python train.py --n_layer=8 --d_model=160 --n_head=2 --n_kv_head=2 --head_dim=32 --d_mlp=640 --vocab_size=18558 --activation="geglu" --norm="rmsnorm" --norm_place="peri" --norm_eps=1e-05 --positions="rope" --rope_base=10000.0 --rope_fraction=1.0 --qk_norm=false --attn_scale=0.177 --bias="none" --tie_embeddings=true --parallel_block=false --extras=["capped logits"] --init="normal" --init_std_qkv=0.0693 --init_std_o=0.0274 --init_std_up=0.0693 --init_std_down=0.00867 --optimizer="muon_variant" --lr=0.00461 --lr_mult_o=1.1 --lr_mult_down=2.0 --beta1=0.95 --lr_head=0.00578 --grad_clip=1.0 --warmup_steps=200 --schedule="wsd" --decay_fraction=0.343 --decay_shape="pow" --final_lr_fraction=0.02 --batch_tokens=[16384, 32768, 49152] --seq_len=256 --doc_mask=true --train_tokens=237500000 --steps=7650 --dataset="wikipedia_en"
Each number is 50 + 10 x the weight over its row's rms, rounded and kept within 0 to 99. Layers, rows and columns count from 0. The size before them is the row's rms in percent of the matrix's.

# layer 3 attention query, 64x160, rms 0.189, rows 0-9, columns 0-159
071:57 34 54 45 32 51 47 51 36 34 42 72 69 57 45 50 60 49 52 41 44 51 46 62 57 47 46 60 55 63 54 38 60 44 40 43 41 53 53 53 60 44 42 39 36 52 59 42 41 60 44 60 40 37 31 49 46 52 32 54 60 55 33 43 60 51 47 55 18 47 25 53 58 46 53 40 47 61 58 52 61 52 54 39 34 60 30 50 48 42 35 59 39 43 44 44 51 47 60 62 48 55 42 42 51 63 47 23 70 50 62 38 52 54 53 53 49 52 44 50 43 43 59 47 70 54 38 32 57 58 68 67 62 38 56 48 42 62 49 74 64 36 60 45 53 52 54 49 50 45 56 53 54 57 39 64 63 63 45 52
065:60 35 57 73 71 35 47 50 70 51 53 46 41 60 53 48 60 44 63 75 61 51 55 48 55 51 59 34 65 55 58 48 48 37 50 67 56 66 58 45 68 47 48 40 61 55 43 43 45 53 50 47 49 45 50 34 51 42 75 60 54 51 51 45 45 57 38 43 64 45 38 53 59 47 51 57 51 41 50 31 46 51 56 44 30 46 33 59 58 44 47 51 42 46 49 45 71 46 60 66 45 52 46 52 62 70 58 41 37 36 60 59 39 49 66 64 52 59 39 41 49 50 49 53 45 55 54 47 57 39 38 53 44 59 44 42 54 58 54 94 36 38 56 53 57 45 60 49 54 55 49 54 40 46 68 53 42 68 50 57
081:48 49 53 27 74 48 48 65 65 67 44 39 37 55 38 38 60 45 39 57 53 64 56 54 44 54 33 51 67 30 43 39 37 41 46 47 49 67 39 43 51 64 64 56 76 51 39 44 44 52 60 42 52 49 49 50 54 58 68 58 46 56 64 49 33 57 42 52 78 44 51 49 55 33 44 64 54 54 63 39 52 39 38 67 55 38 47 53 45 61 53 44 66 42 67 48 43 50 48 48 41 51 35 49 60 56 60 51 40 63 50 65 45 38 74 51 47 62 35 54 45 45 42 40 34 62 51 45 55 43 39 47 61 65 49 51 44 47 36 62 44 45 42 56 50 49 51 63 34 40 56 51 34 45 52 62 43 49 63 52
087:39 51 50 59 48 43 42 51 38 54 60 40 52 49 38 47 47 50 58 54 48 61 47 36 40 51 61 51 48 49 43 53 47 48 54 46 61 52 44 41 43 48 49 50 51 19 47 47 31 56 55 54 59 55 52 61 46 73 41 49 44 41 66 59 70 43 47 47 40 45 57 48 52 68 51 55 54 47 46 54 51 37 55 55 63 58 64 44 38 67 46 43 70 61 48 48 43 47 15 39 58 57 56 48 47 45 46 57 56 52 27 58 58 62 36 31 55 48 85 50 53 60 50 61 41 57 54 61 45 50 55 27 20 51 50 67 46 38 54 32 54 62 42 38 58 58 60 65 52 57 42 56 44 58 60 62 45 34 51 43
096:52 40 38 39 22 61 45 43 36 38 68 69 43 63 48 63 46 50 51 37 57 35 40 54 46 56 61 56 35 54 53 54 55 51 46 48 46 40 58 60 35 51 48 42 10 52 76 61 51 48 47 58 33 51 45 39 50 36 28 48 57 50 44 50 61 46 61 47 24 47 45 60 49 43 50 37 46 56 47 65 47 65 51 26 43 56 52 53 54 41 50 69 29 47 49 54 65 43 50 48 56 63 53 42 43 37 42 45 59 38 62 41 57 54 41 43 44 45 54 56 49 51 62 51 74 58 49 29 38 59 64 58 51 37 55 57 46 48 51 48 53 47 57 38 41 43 43 40 47 51 51 49 48 55 48 36 55 49 42 49
077:55 56 51 52 67 68 47 39 72 48 46 62 37 45 54 51 43 37 41 45 59 38 57 52 55 45 39 38 55 37 64 45 43 59 63 60 72 55 56 61 43 56 53 54 64 62 44 65 55 58 48 53 32 53 43 40 48 38 64 64 43 51 47 34 41 55 35 48 74 41 60 62 45 42 67 59 41 43 49 51 39 49 43 52 69 53 65 49 69 52 64 50 53 45 37 45 49 47 70 69 62 56 39 45 48 46 46 59 24 53 66 68 25 46 59 62 56 56 27 45 59 44 45 55 35 47 53 51 62 51 55 47 47 57 63 41 49 44 48 54 44 48 49 72 39 37 43 45 45 51 64 47 48 40 65 53 53 56 44 60
099:47 46 56 31 63 49 44 49 27 47 47 53 50 53 50 38 45 35 44 61 57 59 30 35 28 60 49 56 59 40 40 57 40 50 56 46 37 60 42 47 45 49 48 48 55 41 50 30 42 54 54 46 74 44 46 51 43 59 49 56 45 69 50 58 53 51 43 52 52 55 47 50 62 63 55 50 39 59 68 29 47 51 54 59 49 72 47 51 47 65 42 44 63 60 56 51 44 43 39 37 51 45 42 48 44 47 48 49 70 55 44 39 52 86 61 43 38 44 64 39 41 37 47 26 30 49 58 74 50 59 43 47 54 59 46 36 38 49 60 42 55 39 46 37 54 57 52 55 33 38 53 61 54 42 36 45 40 40 37 59
090:44 58 52 48 55 40 43 47 45 49 54 60 50 51 35 59 42 59 53 60 54 39 41 16 49 48 60 61 51 58 55 43 63 56 41 35 71 36 51 46 23 50 50 57 44 41 49 65 49 64 45 70 48 56 43 47 59 50 42 56 61 50 53 52 63 35 53 57 55 37 61 55 45 48 48 59 40 54 55 48 37 65 62 41 60 56 58 64 48 50 62 48 53 67 41 55 47 46 52 37 44 49 58 53 40 54 53 51 50 61 51 56 48 65 29 42 58 42 60 36 56 45 36 54 58 45 55 62 50 44 66 33 27 46 50 65 51 28 49 24 58 50 45 57 45 49 58 49 25 51 59 61 43 38 67 40 45 53 33 26
075:51 57 41 55 42 60 58 47 48 47 43 46 36 44 46 64 47 46 44 44 51 41 48 48 47 45 35 55 35 49 57 52 48 50 60 53 59 40 58 57 25 39 42 45 43 71 65 65 44 65 37 42 29 49 40 50 32 50 42 44 43 63 44 49 58 36 56 48 66 71 64 49 57 64 62 52 42 44 66 65 45 50 58 37 69 72 30 55 52 52 55 46 48 54 40 54 56 41 51 35 55 45 46 38 43 37 41 35 55 70 60 57 40 63 43 56 45 38 44 45 40 29 42 51 61 43 51 54 45 65 38 69 18 52 50 46 46 41 49 58 51 31 47 49 47 48 53 55 43 57 71 51 49 35 53 56 70 50 47 45
094:41 58 54 50 55 51 55 56 57 54 32 43 46 40 50 59 56 48 44 59 44 61 70 46 49 37 57 47 68 64 56 41 42 40 53 50 59 42 43 47 48 57 40 52 81 30 49 38 39 66 46 32 64 41 51 57 40 50 67 54 47 62 60 51 28 43 33 52 62 51 53 52 62 42 62 66 50 57 59 41 41 35 74 66 47 40 47 36 38 58 44 44 73 61 58 45 48 55 53 49 41 41 51 48 53 64 60 58 54 36 62 46 49 59 55 52 47 51 52 35 38 44 54 59 35 54 66 50 46 50 41 56 44 62 52 57 61 56 47 42 52 61 37 68 45 74 67 58 34 55 48 55 29 47 55 60 36 50 61 58
# layer 3 attention key, 64x160, rms 0.203, rows 0-9, columns 0-159
068:36 36 44 49 56 44 62 65 37 55 49 48 37 24 54 38 59 45 59 38 58 60 21 55 54 62 51 38 59 41 54 53 47 42 58 47 48 27 47 53 64 46 54 51 54 65 50 53 39 55 44 46 37 48 55 48 44 37 50 64 48 53 60 51 49 37 52 63 49 75 39 72 47 64 72 61 55 55 44 48 53 72 57 53 56 54 41 46 70 40 53 44 46 41 53 47 63 53 53 36 43 48 61 54 44 48 67 48 27 54 52 62 60 47 51 58 45 48 48 43 57 39 26 46 52 58 59 55 48 59 67 61 46 50 47 45 57 32 66 47 48 67 42 44 44 46 39 45 60 35 61 54 63 43 69 35 65 48 57 52
062:46 58 52 41 34 40 62 54 41 51 51 55 55 49 56 50 59 53 48 37 39 46 55 42 79 45 45 72 31 68 38 55 39 47 39 29 49 37 51 56 34 47 46 53 53 49 57 54 77 43 49 55 59 52 50 43 40 53 34 52 46 36 52 67 46 54 68 52 47 47 58 47 37 67 30 35 52 49 39 53 44 35 54 56 59 50 48 45 61 34 53 52 54 58 38 57 62 72 44 52 57 49 77 60 34 30 60 48 42 49 39 46 65 49 58 53 40 39 51 50 48 48 55 52 53 57 48 41 46 43 63 76 49 41 56 65 53 52 55 29 49 60 36 50 50 70 46 54 47 67 36 50 52 52 42 41 63 60 41 38
073:44 59 54 63 53 54 40 41 44 43 50 42 63 58 60 59 34 44 47 54 41 46 69 33 58 42 60 40 38 64 60 52 64 67 49 49 56 48 46 38 51 53 56 56 48 38 47 64 81 38 58 54 54 60 55 47 51 45 50 45 59 34 53 30 49 58 71 44 63 54 76 49 48 58 39 59 52 46 46 37 34 58 38 46 47 49 57 62 66 61 53 50 57 59 31 54 47 51 52 49 47 61 63 52 58 59 50 60 50 50 47 41 42 65 45 61 68 49 48 51 58 64 55 74 41 19 51 64 70 33 50 51 39 38 40 74 50 52 56 38 45 47 50 53 46 47 51 48 66 72 53 46 56 47 48 52 48 47 42 44
075:52 49 58 59 53 52 48 42 64 34 48 50 48 40 44 54 40 58 48 43 75 56 48 30 40 45 40 34 57 49 47 44 59 68 53 55 50 49 66 33 48 27 59 44 57 55 41 44 32 60 52 43 50 46 54 50 47 44 47 53 42 64 40 33 54 39 49 46 59 46 45 40 56 45 57 47 52 50 69 46 52 66 40 42 51 49 31 45 62 59 29 43 57 67 44 50 55 38 56 49 55 67 60 52 54 70 37 51 40 41 62 54 39 56 43 52 60 34 41 37 57 44 46 44 36 43 55 39 53 46 46 23 27 50 46 43 33 49 50 64 46 44 51 37 49 37 43 48 57 48 76 47 54 28 63 49 30 56 43 67
086:59 42 37 48 36 37 63 50 34 50 70 65 25 40 31 36 58 34 61 41 55 63 34 63 48 39 59 59 35 45 50 54 34 32 51 23 45 52 37 62 52 51 48 55 45 53 53 33 34 44 35 59 54 50 43 43 48 38 33 51 30 48 42 61 61 40 50 53 42 55 45 53 46 52 55 47 38 45 41 38 52 55 58 63 47 57 42 34 58 51 62 51 40 44 51 42 74 58 53 51 63 51 57 36 40 49 58 47 42 52 45 61 42 53 60 35 41 52 51 46 43 43 35 56 47 57 52 58 30 69 57 41 37 59 41 64 54 50 52 58 64 42 44 42 35 54 37 52 56 39 66 61 51 51 58 46 64 40 50 44
096:68 67 52 36 40 52 52 46 39 45 54 45 53 67 62 52 62 47 50 56 30 55 63 53 56 51 65 64 50 44 43 54 34 51 43 60 52 64 53 51 47 74 45 34 37 21 59 54 78 38 51 46 54 47 61 53 59 50 40 45 63 34 62 61 45 55 52 47 29 56 62 42 44 57 56 41 39 49 39 69 44 36 50 49 47 41 48 51 30 38 53 55 53 36 47 50 36 56 41 48 53 50 51 61 47 40 48 46 60 53 32 44 57 44 58 50 49 48 71 61 47 60 57 54 70 39 44 57 51 34 49 59 68 37 51 48 48 63 57 38 48 48 46 47 54 55 54 43 58 67 26 50 36 68 47 46 55 51 54 31
091:68 53 61 45 51 55 61 63 53 47 42 43 59 60 58 37 42 55 38 43 50 47 67 62 50 44 29 46 55 60 41 67 31 66 38 77 45 68 57 40 60 59 53 35 53 48 37 48 67 46 53 36 58 44 63 59 49 88 51 60 40 61 52 50 34 50 53 36 47 45 54 45 36 61 57 58 56 56 62 71 52 48 43 48 59 44 34 56 46 43 40 52 65 38 68 56 40 47 48 56 39 53 49 53 52 52 44 55 43 44 47 44 57 39 50 62 53 46 53 66 46 58 38 47 65 50 39 46 65 32 42 41 63 44 49 35 43 59 36 54 44 53 39 47 60 44 51 38 64 50 39 34 49 47 44 50 30 52 58 54
098:43 50 62 55 52 54 50 61 43 53 43 60 62 43 52 40 54 57 66 53 51 62 47 33 41 50 58 60 59 44 38 52 53 52 52 26 40 62 50 56 62 44 42 40 48 42 44 37 35 55 61 50 44 43 44 65 41 66 36 41 31 74 47 55 47 52 29 36 31 43 37 47 67 33 55 47 49 49 57 64 78 44 42 50 26 46 38 39 36 44 35 52 55 50 49 52 56 50 41 53 57 43 42 38 53 37 48 58 45 52 50 46 37 72 40 47 41 47 61 55 44 47 55 44 62 50 51 54 47 65 38 59 57 60 64 42 53 33 40 65 59 59 59 40 63 53 71 45 47 30 64 46 60 61 49 50 57 41 65 55
121:44 60 59 45 56 55 40 50 44 45 55 33 50 54 40 58 38 40 50 70 36 65 56 37 49 51 54 52 37 59 45 52 33 42 44 61 52 47 30 23 44 56 50 49 47 37 47 61 53 63 55 42 48 46 56 54 68 41 60 43 62 33 76 49 47 54 64 45 58 59 61 67 42 55 37 49 42 29 29 56 44 43 48 48 33 38 64 53 45 45 58 49 54 46 52 40 43 62 40 36 55 54 47 69 49 58 67 48 59 44 35 59 49 41 53 50 48 56 56 50 67 62 61 53 38 56 45 64 54 34 55 50 51 41 39 58 45 67 39 42 48 47 36 63 57 66 73 35 43 69 50 51 43 51 57 47 50 73 48 39
092:51 67 39 65 60 52 43 42 71 45 46 43 49 55 44 66 36 63 40 71 42 41 43 48 59 53 39 50 75 46 65 45 58 54 54 52 64 57 47 39 45 38 56 51 58 47 39 67 44 55 51 57 54 51 42 44 46 49 51 27 60 47 61 46 47 46 57 51 56 49 61 39 47 43 37 70 56 54 61 48 40 48 58 53 63 40 37 66 69 56 44 32 46 59 46 45 39 47 48 48 37 71 57 49 61 89 44 49 28 53 61 55 48 50 50 60 61 50 43 46 44 45 53 49 55 43 35 33 43 30 45 48 47 54 41 37 61 53 60 52 56 42 31 56 53 43 45 66 50 65 49 59 54 37 62 48 39 49 47 67